Part of a small language model's weights.
Size: 11 layers, width 320, MLP 1280 tanh GELU, vocabulary 8192.
Architecture: LayerNorm before each block, learned positions, biases on query, key and value, tied embeddings.
Training: a variant of Muon for these matrices, 357M tokens.
Each number is 50 + 12 x the weight over its row's rms, rounded and kept within 0 to 99. Layers, rows and columns count from 0. The size before them is the row's rms in percent of the matrix's.

# layer 7 attention value, 256x320, rms 0.0912, rows 74-95, columns 0-159
094:44 50 68 49 48 38 50 59 69 48 62 59 53 55 20 82 37 36 66 61 64 44 49 35 39 50 19 35 36 42 51 63 55 56 33 53 58 52 52 52 57 47 51 41 37 60 51 50 36 42 53 26 70 40 43 19 68 29 46 33 67 55 31 74 38 47 43 45 52 23 46 69 70 48 30 49 29 51 48 63 50 74 35 65 38 57 65 65 55 31 50 42 55 56 30 40 72 42 68 53 58 34 38 45 40 57 63 36 68 56 62 41 49 61 57 48 39 32 55 24 47 51 54 54 53 53 45 47 34 61 46 50 44 33 60 51 35 60 49 55 53 50 34 64 39 46 58 48 69 49 49 54 19 35 69 59 61 65 37 61
094:60 49 61 72 69 42 42 25 54 68 44 61 45 67 50 50 52 46 52 56 63 45 44 65 51 59 72 36 76 35 59 37 59 47 45 60 42 35 25 31 64 55 40 62 39 39 53 39 54 42 50 32 52 52 37 54 69 67 48 34 44 34 37 47 30 54 47 56 40 44 42 59 64 32 44 48 57 38 49 50 32 59 46 66 36 46 68 50 38 42 52 34 65 53 48 35 60 44 53 28 65 54 34 58 49 25 65 59 66 54 52 62 32 52 66 58 16 74 34 49 58 46 60 73 44 46 29 45 48 47 41 41 62 52 59 34 44 63 60 44 55 74 39 53 53 47 63 51 52 57 31 57 49 47 53 47 49 60 78 48
093:43 33 40 35 45 62 32 55 46 55 39 54 46 59 43 58 36 42 44 62 61 40 48 62 52 45 41 34 42 41 31 60 31 54 60 51 52 46 66 42 53 70 41 54 17 28 39 43 56 60 49 49 29 46 54 53 77 48 47 42 52 39 71 50 63 37 52 52 44 62 40 54 53 44 56 46 41 58 47 68 43 48 68 46 38 61 61 55 32 59 66 42 61 32 69 52 47 50 54 63 44 61 32 61 54 41 32 38 84 39 65 42 60 72 40 55 55 53 56 32 47 65 59 56 28 57 52 59 34 37 32 48 61 38 40 67 46 58 54 53 42 35 63 44 34 66 49 54 39 49 53 46 65 54 49 30 46 41 31 46
091:57 56 51 51 43 45 68 38 65 54 43 44 52 67 64 60 50 57 48 45 68 42 57 67 27 37 69 44 43 58 24 38 57 38 38 44 49 63 42 39 45 52 56 35 49 67 50 49 56 68 31 44 40 50 42 48 34 28 45 24 57 38 36 66 32 55 14 34 50 66 60 62 41 54 57 39 50 45 50 35 52 64 51 30 57 40 43 61 57 47 57 64 47 44 57 55 53 29 32 37 52 53 52 82 51 71 61 52 62 38 58 30 43 62 44 52 55 70 62 43 64 42 27 54 57 64 65 62 44 62 42 55 67 59 28 53 64 42 44 52 39 45 38 77 57 49 36 52 43 58 56 28 66 43 37 22 32 50 26 40
086:59 46 38 54 46 42 68 45 65 48 46 33 52 55 44 31 53 53 35 49 30 56 52 34 52 43 45 40 45 52 62 56 56 68 78 56 49 39 81 74 41 44 87 69 70 56 39 51 39 62 45 48 29 46 49 40 40 41 51 44 49 49 61 56 54 50 56 70 47 47 56 50 40 47 50 27 62 43 35 55 50 52 52 48 64 59 53 48 78 42 47 69 56 55 58 49 54 67 42 56 54 54 67 53 36 53 32 33 54 44 53 56 37 65 45 37 72 44 63 50 48 82 15 51 43 45 30 36 21 58 20 58 40 48 56 38 51 45 55 69 23 62 41 52 56 50 33 71 56 33 36 63 54 63 60 55 62 72 55 51
096:48 32 61 57 81 45 54 56 59 50 61 41 65 38 67 59 32 45 52 63 55 56 35 48 52 62 24 61 51 61 55 45 47 29 62 67 64 57 55 75 47 47 53 46 31 41 29 51 47 44 61 69 53 52 61 45 33 43 40 46 39 44 39 45 63 51 61 37 50 44 45 62 52 31 50 40 32 51 74 64 57 49 62 33 57 22 47 60 56 45 38 64 52 52 56 64 65 42 48 58 71 59 51 45 43 38 31 65 26 33 63 48 51 57 47 41 53 63 45 44 41 58 28 29 68 35 58 50 39 57 56 44 51 39 45 46 45 42 33 34 49 46 40 48 48 56 32 66 50 46 48 32 61 58 41 45 67 39 44 46
093:50 51 72 38 41 64 50 50 49 55 39 34 53 51 54 47 29 52 47 46 58 61 55 56 38 58 39 53 47 63 35 41 62 47 24 56 38 46 44 49 56 46 29 31 47 55 30 35 57 53 44 57 39 34 50 55 38 44 39 56 25 69 46 47 36 54 62 31 74 47 54 34 60 54 45 63 49 52 35 55 55 63 31 42 46 31 55 43 50 53 56 60 48 60 52 57 49 68 47 39 28 19 51 58 54 60 59 47 33 64 52 38 47 51 70 32 75 62 40 55 49 26 13 38 46 56 48 64 69 71 36 52 60 38 45 57 58 51 46 39 65 34 37 59 59 43 51 74 33 42 66 48 66 47 45 40 58 58 64 26
091:59 69 53 50 21 65 38 54 49 54 52 56 45 53 46 54 30 44 41 62 52 66 25 65 56 39 42 50 43 53 46 65 43 75 67 56 48 39 55 68 46 54 53 47 37 45 59 56 50 40 65 48 35 34 42 73 48 65 53 48 61 45 53 44 41 64 50 41 39 29 56 42 71 58 52 66 41 62 62 30 41 29 55 57 51 43 45 43 50 30 61 56 48 48 44 42 64 66 34 52 38 35 22 48 67 31 40 48 44 48 41 67 41 43 48 50 58 68 42 60 35 49 54 46 39 46 48 33 51 62 56 67 41 38 41 63 58 39 47 32 62 53 49 51 49 56 70 72 47 48 45 65 68 66 30 54 63 74 81 50
100:51 41 60 30 42 34 79 44 62 47 63 68 29 50 53 47 59 53 63 61 43 48 47 62 40 36 53 39 48 32 39 62 50 42 58 22 64 23 62 53 46 62 49 40 52 59 47 50 64 38 58 42 60 58 56 41 51 62 62 52 69 52 54 54 44 42 50 72 58 39 27 39 47 58 24 48 57 25 51 52 49 67 60 52 40 64 61 36 46 47 19 54 42 53 48 56 44 40 26 63 46 31 38 45 50 42 56 47 62 56 72 65 62 50 65 59 47 35 38 48 60 48 52 56 29 36 54 33 45 51 38 59 42 48 40 50 62 65 53 73 33 44 59 44 46 63 65 57 59 50 47 50 23 28 67 50 54 48 55 42
093:57 43 56 44 40 42 33 80 53 46 53 19 42 48 59 57 60 50 60 57 41 41 39 63 65 48 50 51 39 57 66 42 12 38 48 64 67 38 48 56 49 38 43 50 63 46 29 31 69 52 57 56 48 69 53 46 51 39 38 49 43 32 38 34 54 71 61 77 48 48 73 48 37 61 47 48 67 54 40 64 47 56 55 39 62 58 49 32 61 53 39 71 36 34 68 56 34 44 59 41 11 52 41 35 45 36 55 50 49 67 64 59 61 56 42 40 71 44 40 53 34 48 64 61 64 47 53 40 37 37 63 26 48 46 65 32 56 45 29 57 73 45 61 49 27 48 47 47 53 59 53 66 54 51 42 40 47 52 60 37
091:46 37 52 66 54 55 52 34 43 56 59 51 43 54 55 33 75 44 63 18 65 34 53 42 59 48 49 44 22 55 52 62 58 50 52 40 66 65 55 48 54 78 42 37 34 47 69 43 31 77 44 52 44 50 47 43 47 42 78 58 62 54 44 55 42 69 40 81 55 46 48 43 36 69 42 67 33 37 52 43 63 40 72 53 50 37 57 34 42 71 49 32 56 46 47 61 53 40 35 61 54 41 50 47 65 48 56 55 21 38 53 61 60 51 55 54 39 46 52 69 67 58 52 55 46 63 28 36 53 57 50 54 63 52 36 36 31 49 54 27 43 51 62 63 68 53 55 43 52 43 63 43 51 51 41 57 54 71 67 43
089:60 71 42 47 56 37 43 44 58 58 47 52 37 57 44 38 41 44 48 68 39 42 46 58 60 47 75 53 62 56 44 49 56 48 51 40 58 54 53 59 54 54 56 76 43 43 68 64 27 53 74 60 57 54 46 53 75 57 61 57 64 50 51 52 57 42 31 47 58 44 56 53 34 44 44 53 53 54 50 31 48 63 57 49 41 71 58 55 56 44 57 55 58 56 64 43 43 45 34 44 33 46 60 67 57 25 33 30 22 54 54 34 44 41 58 57 37 55 52 73 23 34 62 51 43 45 43 39 43 42 44 71 45 46 43 45 40 26 48 46 70 29 56 36 27 54 52 39 56 39 52 59 38 68 36 72 42 60 58 46
086:39 69 56 39 56 43 57 47 54 71 25 67 42 41 62 42 58 49 49 67 46 61 55 41 62 46 30 48 46 59 47 53 49 39 45 67 52 61 57 49 51 61 23 58 45 47 45 73 74 61 80 59 56 32 48 56 55 44 57 52 39 49 84 71 71 64 39 59 72 40 48 28 53 34 51 47 63 38 55 66 33 25 59 39 16 68 78 59 52 49 44 55 45 48 53 35 38 68 47 49 61 69 59 63 54 52 48 50 47 69 30 29 62 44 55 45 51 44 49 48 46 51 58 52 52 40 27 41 64 46 28 58 50 54 50 47 65 61 49 47 45 51 57 46 58 67 65 50 36 53 53 51 54 61 33 64 57 44 43 56
088:25 62 79 40 48 38 56 48 63 46 39 38 41 53 28 43 35 47 36 45 46 54 51 26 62 63 41 45 69 36 30 51 40 42 28 34 54 58 51 52 50 45 37 34 48 44 42 55 61 55 49 49 44 58 47 67 44 60 41 64 65 61 28 43 46 47 53 53 38 84 58 39 51 52 70 43 49 49 47 24 64 64 45 39 58 58 50 41 38 65 57 45 42 34 57 34 76 59 59 49 55 52 63 58 52 68 47 60 55 55 47 53 44 52 27 68 44 61 62 47 31 47 50 64 49 78 42 55 69 48 68 52 61 47 54 41 52 44 66 59 42 47 26 41 42 68 37 43 74 46 44 60 32 52 53 36 66 78 48 39
092:71 16 31 62 43 37 36 45 36 60 87 44 50 45 52 57 55 60 34 55 22 59 64 55 51 48 61 41 46 46 67 54 71 54 45 46 47 46 31 56 66 46 51 39 45 56 41 39 48 54 46 66 61 50 53 39 38 52 64 35 46 54 57 59 46 30 49 68 45 61 51 41 75 71 37 47 62 52 67 54 56 34 67 68 66 44 57 38 58 54 68 54 46 22 42 31 44 46 70 43 49 57 46 61 37 50 52 60 70 84 53 74 44 59 33 38 59 32 46 42 46 48 55 59 40 48 40 22 52 37 40 33 52 41 60 46 66 44 46 34 59 53 59 31 65 43 46 56 53 57 62 43 25 41 41 58 37 47 61 47
095:60 64 46 53 56 65 38 73 55 53 57 46 39 62 19 59 41 47 35 48 47 46 39 54 68 44 39 49 49 40 75 48 57 44 59 39 39 55 59 52 27 50 51 52 48 57 53 63 45 34 56 47 44 69 50 25 45 66 42 53 55 53 81 43 44 65 43 58 63 51 37 47 45 37 37 31 46 42 60 58 43 71 43 39 48 58 57 58 57 63 40 62 56 17 52 26 59 48 52 45 54 55 58 36 33 55 68 65 56 54 55 26 68 37 44 53 63 75 47 48 50 63 32 60 49 55 45 49 53 40 52 44 57 43 61 56 69 46 49 47 58 45 38 40 42 43 56 53 28 39 47 72 41 52 38 53 55 48 38 55
092:55 75 56 57 59 51 38 53 44 25 24 57 46 44 51 54 70 73 46 46 47 42 43 44 34 25 40 38 49 60 76 54 55 47 60 42 48 46 70 55 56 56 43 51 43 54 36 55 28 55 65 41 66 58 42 48 44 54 56 48 76 54 51 42 38 45 86 54 60 67 40 60 47 57 32 30 55 49 43 29 40 50 52 48 46 65 59 44 41 46 18 30 38 20 45 49 52 24 47 51 57 50 40 46 47 44 59 79 28 69 43 29 41 26 56 65 30 51 63 58 56 43 61 67 61 50 36 35 27 51 61 62 53 46 63 64 51 48 30 26 66 67 55 49 40 63 45 58 54 52 42 37 66 57 58 45 66 36 43 55
088:42 53 53 26 38 54 54 56 36 45 65 64 49 58 59 62 50 67 47 42 69 33 68 52 50 45 58 50 44 60 54 55 50 48 24 46 50 38 45 58 40 55 39 35 52 55 56 30 36 50 62 29 46 33 46 63 42 73 59 53 49 53 52 42 44 52 56 49 61 44 45 50 41 41 41 41 54 50 50 47 38 65 50 54 56 67 38 44 58 56 41 55 36 67 63 75 59 48 51 45 46 69 58 44 48 57 52 18 51 64 40 44 52 57 45 37 46 58 41 75 33 36 51 25 69 43 20 55 30 55 24 57 36 50 58 60 33 32 45 37 45 55 59 63 40 71 55 42 36 48 42 50 49 48 69 62 49 47 45 55
088:52 39 50 56 25 40 64 51 49 52 44 78 46 62 26 42 53 49 35 42 33 48 51 71 40 46 41 62 44 39 48 45 50 41 48 58 53 39 28 60 46 33 40 56 41 50 49 54 38 33 37 50 34 44 64 60 56 25 66 41 60 45 68 46 45 25 65 43 42 39 61 49 44 33 56 55 51 39 37 62 75 40 47 56 54 24 41 48 38 48 39 69 87 57 58 55 44 36 45 45 50 37 51 46 56 48 76 45 66 54 47 32 31 53 66 35 48 45 20 65 53 64 63 48 58 55 51 55 55 41 29 46 41 47 49 48 31 27 61 43 40 54 50 51 66 41 45 60 34 47 35 46 45 58 53 72 49 60 42 62
095:48 48 44 44 48 52 46 38 38 48 40 55 44 36 52 53 58 67 39 47 55 53 39 39 46 70 48 49 33 70 48 45 43 48 47 69 50 62 53 48 46 55 52 33 41 55 44 49 33 46 45 65 44 36 29 69 58 68 46 49 47 54 62 29 55 63 37 47 79 69 46 64 68 61 50 39 69 39 45 30 60 71 41 62 56 59 69 35 45 56 38 64 54 46 32 34 59 69 68 66 48 41 54 64 59 75 58 35 48 53 50 51 17 35 46 33 53 49 44 50 46 48 46 64 52 49 42 62 56 77 55 51 52 52 36 36 34 55 51 30 55 59 43 62 44 66 38 51 36 42 31 40 53 30 41 58 42 47 71 46
092:68 59 40 54 24 53 76 63 54 50 47 35 52 42 57 50 65 49 52 58 33 43 68 58 42 48 58 46 54 40 56 36 54 13 51 39 47 53 49 65 26 72 55 62 27 44 68 40 55 75 48 76 53 47 31 54 53 39 30 55 73 55 67 58 33 28 67 55 40 44 57 61 55 66 44 59 39 64 45 58 40 54 28 43 43 64 43 67 50 56 57 41 50 53 43 46 58 25 56 58 40 49 55 47 66 39 38 54 57 65 43 54 45 52 36 38 55 46 53 45 46 41 67 30 54 39 27 43 44 48 44 48 35 60 26 55 37 55 49 58 62 80 46 44 43 63 66 39 52 46 79 54 40 43 50 47 49 54 62 42
090:62 69 19 51 63 57 58 61 59 74 71 54 56 50 51 54 62 49 60 48 53 67 54 46 57 56 40 44 41 54 61 50 36 44 33 25 58 47 57 44 44 35 61 35 60 33 49 57 49 25 67 74 58 55 46 63 49 59 47 49 35 47 42 49 40 41 58 59 56 49 49 45 58 49 49 25 61 57 33 61 46 49 52 55 40 40 29 36 62 41 60 73 41 43 38 45 70 37 63 46 67 65 56 33 72 60 52 61 51 64 51 51 33 56 49 50 44 54 69 55 49 45 54 44 72 55 58 49 51 37 43 51 57 55 49 72 55 29 43 51 52 56 45 73 45 23 42 51 33 49 44 55 54 41 51 34 59 44 46 48
# layer 7 attention output (transposed), 256x320, rms 0.0775, rows 74-95, columns 0-159
091:50 44 34 56 51 44 46 41 44 46 49 46 24 41 67 46 55 65 60 37 35 37 38 65 48 73 78 44 65 37 37 35 55 25 62 59 47 49 60 67 44 53 75 49 57 45 55 66 78 34 44 56 43 36 54 71 32 49 62 61 48 38 72 48 41 51 28 47 33 64 72 46 47 59 44 47 32 47 50 56 56 27 44 42 52 35 45 43 45 63 52 71 74 40 71 49 52 70 29 47 49 77 54 59 60 70 38 67 53 53 30 52 59 74 47 42 50 58 59 61 44 44 70 42 47 57 50 39 74 41 43 45 55 44 24 37 55 43 55 40 41 58 75 64 57 36 59 46 55 50 49 48 53 43 60 40 30 46 55 48
085:42 56 40 38 52 58 41 74 46 55 46 48 71 25 44 71 56 53 29 66 39 57 55 19 43 58 59 74 00 48 58 78 47 50 32 53 53 56 45 68 26 42 74 42 55 58 53 50 48 67 52 35 64 48 51 38 36 35 62 54 67 61 57 52 65 55 38 39 44 34 44 62 58 58 69 46 49 46 49 54 65 36 68 50 45 61 52 44 54 59 50 69 42 37 67 53 39 40 43 50 62 29 63 56 56 77 34 30 44 46 45 49 61 38 66 26 83 39 63 54 52 47 47 33 36 33 54 50 48 57 54 56 46 62 47 46 40 49 32 59 49 51 40 41 48 23 49 57 48 49 64 39 48 46 62 42 54 45 36 45
092:45 56 66 41 47 64 70 50 46 46 74 64 53 47 38 52 57 54 44 44 43 43 58 44 50 45 64 75 50 72 64 52 62 56 24 48 34 71 29 43 59 41 47 56 42 59 71 60 44 41 26 55 52 36 51 42 37 51 60 48 37 55 53 57 45 50 41 44 59 47 45 39 51 60 39 65 59 69 53 42 52 42 29 57 67 58 54 33 51 45 56 65 46 59 44 59 52 50 53 48 50 43 89 37 55 61 60 61 39 51 43 45 28 43 71 26 29 48 58 57 48 37 47 49 59 53 36 54 66 55 45 30 32 52 48 32 52 64 30 56 65 54 55 39 67 25 50 54 45 71 50 67 60 55 31 73 60 58 59 44
095:66 54 58 62 58 60 64 74 44 56 56 61 24 39 39 65 42 39 73 54 27 57 30 40 63 46 16 58 50 52 49 52 46 51 52 54 73 38 53 40 52 44 40 57 75 58 48 62 46 45 66 63 55 50 28 35 67 38 44 56 49 55 42 48 44 52 58 45 50 35 53 62 49 51 41 69 64 42 63 73 57 39 58 52 50 45 46 68 51 54 45 52 33 38 64 41 45 63 70 61 47 55 40 49 44 34 45 51 40 49 50 61 75 55 65 53 31 44 51 65 42 62 84 50 50 38 60 58 48 20 50 61 35 42 69 59 62 55 50 49 46 69 53 42 47 24 59 53 53 50 51 49 46 59 65 60 62 55 86 47
085:52 64 52 42 65 49 34 51 40 51 54 63 55 45 64 70 41 37 52 60 53 59 53 84 53 45 46 57 55 52 41 40 73 34 41 31 72 47 34 46 50 61 52 52 35 46 49 38 68 30 45 46 42 45 39 51 42 58 51 28 49 44 69 43 54 58 48 40 54 77 73 48 63 55 65 54 28 50 57 46 60 28 56 55 51 62 45 53 28 44 58 24 57 67 32 25 42 64 55 63 52 47 60 62 46 35 75 65 40 55 57 38 52 42 36 47 27 51 32 45 58 38 70 50 57 51 46 54 72 35 53 47 52 44 43 58 56 38 54 15 67 42 54 29 42 42 51 32 62 44 73 44 55 58 41 39 35 29 29 67
087:56 45 38 52 24 48 52 56 36 56 45 45 28 57 52 47 51 52 41 49 38 52 60 55 55 35 58 37 52 40 43 65 58 53 32 35 48 59 52 29 53 62 31 40 65 41 62 51 36 66 43 22 36 59 30 47 43 42 59 59 68 52 80 47 44 61 46 67 62 68 35 38 41 54 70 75 74 47 41 35 44 64 46 48 60 58 35 67 72 44 53 37 39 43 19 49 37 71 63 45 39 82 26 50 44 59 50 31 70 64 49 42 50 48 47 63 58 48 39 27 50 51 54 61 51 43 34 51 48 52 43 62 59 42 71 60 66 59 63 72 33 62 67 51 40 47 61 44 52 48 42 38 31 41 51 70 49 52 60 56
089:44 33 60 63 62 34 48 51 40 43 65 51 49 48 41 39 75 44 58 48 60 40 28 40 70 42 50 68 41 66 52 52 39 57 49 44 47 64 56 81 29 60 65 64 60 48 51 54 39 41 52 45 31 55 43 54 61 41 46 50 61 52 55 36 42 31 50 78 39 56 51 58 43 39 57 29 43 48 48 48 50 48 56 61 41 51 46 59 44 55 57 40 43 39 49 49 48 58 51 61 49 99 38 57 35 45 40 58 49 55 50 45 52 66 38 56 36 46 59 32 60 68 97 62 74 63 47 51 48 55 53 37 46 65 49 37 45 38 39 75 34 55 56 53 46 52 41 39 58 68 32 52 37 58 50 34 65 44 44 65
093:40 52 55 37 80 48 50 42 62 39 37 41 63 58 42 51 71 56 44 43 59 63 56 32 31 60 56 60 29 37 71 45 51 21 43 55 30 76 31 56 49 52 55 64 52 49 42 54 64 56 36 49 66 53 71 70 55 52 55 41 35 51 38 30 47 41 49 42 34 64 67 45 51 60 50 49 48 43 39 60 29 59 56 52 41 63 56 48 26 45 54 29 59 70 54 71 40 53 47 46 46 53 85 67 34 56 66 46 48 78 51 31 75 41 53 50 62 46 51 26 64 39 50 33 71 42 60 32 34 47 50 55 60 51 63 43 48 57 50 51 47 53 39 56 69 65 42 36 50 49 54 53 35 48 58 46 46 58 31 57
098:43 47 49 65 52 63 38 41 43 42 48 51 71 58 55 61 64 55 39 35 50 59 45 52 34 62 42 52 59 69 37 48 46 56 63 52 23 51 31 51 54 40 55 57 59 55 73 62 57 45 37 59 37 39 35 53 32 38 32 82 41 33 56 59 39 56 67 32 49 58 58 54 44 55 52 40 45 72 53 74 44 43 44 47 61 47 62 60 49 38 67 39 60 60 25 49 52 43 67 46 50 59 49 52 44 41 63 78 57 45 41 51 41 46 42 52 52 59 60 62 28 51 72 47 58 82 37 43 53 54 49 50 51 65 62 32 42 52 46 44 57 65 36 51 83 15 29 46 49 59 44 55 65 62 44 50 27 64 50 43
089:44 54 56 31 43 43 49 27 26 51 38 51 50 51 26 60 60 33 47 50 55 47 51 42 46 49 37 62 54 24 56 55 60 56 67 29 39 44 58 45 28 64 62 44 36 49 50 62 37 62 39 62 42 39 43 65 35 69 45 57 47 50 66 60 52 18 46 30 53 39 40 31 63 49 54 57 49 62 70 53 44 40 48 74 32 61 50 59 46 30 52 31 60 61 24 54 56 60 51 33 71 72 58 43 45 51 40 60 47 56 41 39 44 69 63 40 47 68 58 57 51 57 52 46 40 52 48 46 30 39 46 69 49 51 45 68 41 61 70 35 37 55 35 25 71 54 54 46 64 33 37 28 70 54 58 64 45 45 23 85
091:61 56 31 60 43 61 37 66 40 53 43 54 51 25 67 64 34 60 34 58 44 54 46 47 53 58 44 64 47 29 41 38 68 46 53 69 35 46 28 75 41 47 51 64 65 50 44 62 58 25 40 64 35 42 54 40 42 55 45 42 59 25 41 44 60 50 45 43 54 45 33 43 55 47 44 46 76 52 50 64 47 50 38 63 47 51 52 56 71 45 49 34 57 59 50 43 77 65 50 48 42 31 55 38 31 30 39 31 58 44 56 60 41 52 49 47 63 50 52 37 49 56 24 44 47 59 84 60 55 62 27 36 69 55 42 41 51 30 41 77 43 42 46 43 62 56 33 52 55 58 29 57 38 43 53 38 21 27 49 52
081:46 45 60 41 59 55 50 48 44 52 57 54 59 57 50 62 57 54 57 18 60 51 46 19 50 44 37 45 41 34 53 52 56 43 66 59 42 40 28 35 55 40 44 61 54 39 16 27 69 45 34 65 32 39 59 63 22 70 53 33 57 49 51 71 39 69 46 53 26 42 59 70 67 60 54 53 63 63 56 56 46 44 47 51 49 19 48 29 38 50 52 43 51 42 53 61 70 42 46 64 53 55 58 52 46 51 72 54 63 48 37 64 64 32 37 44 64 57 43 65 78 68 58 34 49 49 36 51 34 52 45 44 41 49 53 55 34 56 54 51 34 59 39 60 60 17 62 49 46 32 42 51 53 49 61 34 65 51 59 39
089:51 39 48 40 68 46 51 60 39 46 57 42 49 62 34 42 47 77 50 38 52 44 65 26 43 44 60 45 35 45 53 46 57 52 63 56 46 49 37 58 55 49 70 64 44 39 49 39 35 56 29 43 33 53 61 54 37 65 52 48 51 45 10 46 42 57 61 49 37 50 71 65 55 49 56 47 42 44 52 44 57 62 41 54 72 48 25 45 59 55 50 44 52 42 35 61 54 34 57 61 47 43 57 34 63 59 42 45 36 54 56 68 68 60 56 54 63 56 42 47 49 39 26 38 53 73 55 65 47 63 48 62 58 57 57 67 59 32 57 62 53 32 56 55 36 56 42 57 44 45 47 58 50 47 62 49 39 31 38 46
086:89 40 34 58 47 44 50 64 36 62 80 65 52 35 57 50 77 60 53 51 51 67 47 54 34 20 32 37 41 73 53 49 51 56 60 47 27 34 47 71 55 61 45 53 63 62 64 67 47 57 42 66 69 42 52 39 48 58 56 49 40 59 55 48 43 53 57 41 50 36 50 61 37 28 14 48 50 22 63 67 53 53 69 49 35 42 73 61 69 38 56 58 50 72 31 59 33 41 34 57 52 55 47 43 32 26 39 36 51 54 37 47 44 57 40 32 82 46 36 50 53 52 61 28 58 32 62 42 58 58 47 55 31 43 45 55 59 47 36 30 52 59 50 61 40 36 68 44 61 63 38 59 60 58 59 58 61 31 49 63
084:51 64 47 46 32 57 38 50 48 48 49 52 58 53 57 58 46 46 41 53 72 31 55 49 41 75 39 72 57 23 53 50 30 44 56 60 64 32 79 48 43 57 51 58 58 43 56 75 36 46 30 57 48 53 45 42 57 54 56 59 47 29 45 46 62 65 68 56 66 61 43 61 32 45 45 39 49 68 21 34 45 59 32 33 47 74 45 59 54 52 57 28 55 58 44 49 44 54 45 40 63 41 44 56 56 39 38 39 36 39 60 45 40 47 51 43 40 59 54 42 51 41 44 62 64 49 56 59 49 63 61 64 48 71 36 51 43 53 56 48 37 61 42 62 57 64 58 49 53 65 54 53 72 44 96 44 32 52 75 61
092:47 41 64 28 62 29 52 41 48 38 78 63 66 49 51 41 60 47 66 62 51 58 52 50 46 57 59 42 57 48 40 35 31 79 61 41 44 52 52 22 80 67 35 40 55 63 39 41 35 64 50 49 44 26 50 64 45 53 65 72 65 61 57 64 56 41 54 69 54 45 37 50 50 64 70 56 53 33 49 51 61 41 46 61 32 51 38 46 56 36 55 50 54 59 45 61 33 46 61 45 47 15 55 48 67 43 36 45 49 46 26 70 47 73 58 38 32 34 41 50 55 51 56 56 46 48 65 35 36 40 24 44 60 58 40 26 52 59 59 42 49 63 68 57 72 51 45 62 53 47 54 36 56 59 56 41 54 31 51 53
090:65 45 47 50 46 44 77 54 52 51 59 45 57 55 54 46 40 42 45 33 53 66 42 65 50 84 50 52 35 41 33 46 41 37 50 37 51 48 17 36 42 39 48 72 61 26 48 53 37 60 60 61 27 49 51 45 40 51 59 38 54 45 47 43 54 53 34 42 44 24 53 55 28 51 61 80 45 43 50 72 56 55 60 50 53 63 46 63 48 52 68 59 60 65 57 59 54 64 52 61 46 33 48 48 53 50 60 22 53 46 60 70 84 45 41 34 54 52 29 50 40 53 41 54 40 55 59 40 66 32 43 71 69 65 47 31 38 50 88 53 62 38 45 58 74 50 47 53 18 56 71 62 48 55 52 33 46 45 42 51
089:65 35 63 54 53 47 33 61 60 47 65 28 50 59 61 58 46 35 37 53 42 61 33 45 42 55 47 34 53 32 47 40 34 58 71 44 39 61 38 65 87 65 55 51 42 51 42 81 46 47 50 79 62 51 49 44 48 37 41 60 73 43 33 43 57 39 39 52 38 72 31 58 63 62 42 73 41 41 51 35 55 41 51 63 44 31 58 57 69 40 74 42 55 47 40 50 44 59 40 57 69 50 34 29 56 39 45 74 41 57 70 59 54 43 53 66 55 40 67 39 42 39 46 60 46 70 77 46 66 34 65 23 54 59 58 41 81 50 42 75 55 33 71 55 62 41 46 65 55 52 53 50 55 58 37 54 57 48 37 38
086:45 72 57 43 62 42 33 57 56 54 50 31 65 48 65 48 40 51 50 61 48 57 38 73 45 56 77 39 55 38 50 59 51 62 32 49 52 36 50 72 44 35 54 60 59 30 47 51 55 69 73 50 60 65 56 40 32 48 26 53 31 68 47 56 70 40 33 52 59 52 50 45 60 70 64 42 39 59 43 34 33 55 43 47 28 55 73 47 57 65 65 32 29 36 54 41 33 60 52 51 51 44 52 50 24 44 21 69 37 63 42 58 62 51 40 54 31 34 67 58 62 44 51 59 39 56 40 62 50 49 37 60 53 60 47 46 46 38 41 70 51 52 53 46 44 38 62 43 56 60 62 44 62 40 65 21 49 56 40 39
090:63 50 42 68 47 55 47 69 71 61 67 30 42 53 55 34 51 36 50 53 54 72 55 55 62 35 69 57 49 44 52 61 56 43 45 34 40 22 59 54 45 22 38 45 48 39 61 55 72 37 48 47 62 52 81 55 58 48 54 57 65 51 38 56 60 40 52 64 38 12 46 42 35 57 62 56 46 53 63 49 38 34 49 48 42 41 50 39 46 42 56 42 46 55 57 61 35 42 31 32 48 64 49 34 40 47 64 50 33 37 50 46 73 64 54 49 47 61 66 55 50 65 35 49 57 41 73 50 44 31 67 52 41 48 59 67 54 52 69 66 69 45 64 42 49 44 63 41 49 44 73 47 42 42 37 49 60 25 49 51
091:60 45 60 73 69 61 52 52 42 43 47 65 51 57 35 49 21 41 51 36 41 64 41 58 60 48 46 53 51 60 44 49 40 54 50 47 42 48 52 43 48 51 46 43 61 44 46 57 37 29 68 43 52 65 66 46 59 42 64 51 20 46 35 52 47 55 41 59 57 45 54 49 55 49 56 39 69 42 47 27 54 47 69 43 65 36 51 21 78 65 34 60 38 46 51 55 62 58 62 72 46 66 53 52 43 43 65 72 41 41 40 33 64 56 47 48 44 51 35 72 53 33 36 70 48 64 44 56 53 68 54 53 67 28 46 51 62 35 57 42 42 36 67 65 58 45 60 59 47 63 42 43 43 56 51 65 45 33 33 50
091:44 28 56 59 42 55 52 36 27 20 51 55 34 69 56 83 43 42 45 62 58 29 49 72 38 52 62 62 48 38 57 41 70 51 72 76 52 50 37 49 35 57 64 68 47 45 33 30 41 78 55 54 46 46 60 31 47 15 49 21 58 45 50 64 38 58 44 54 42 59 45 61 35 62 43 73 46 26 60 40 38 34 38 50 49 46 69 60 66 42 58 33 46 53 65 52 54 51 44 64 56 41 68 59 44 54 38 25 44 37 40 58 66 65 78 46 34 63 44 79 24 49 57 45 31 37 38 54 27 50 54 34 62 42 53 44 30 60 62 51 30 43 71 42 59 59 59 52 55 47 52 57 28 46 52 50 43 51 56 54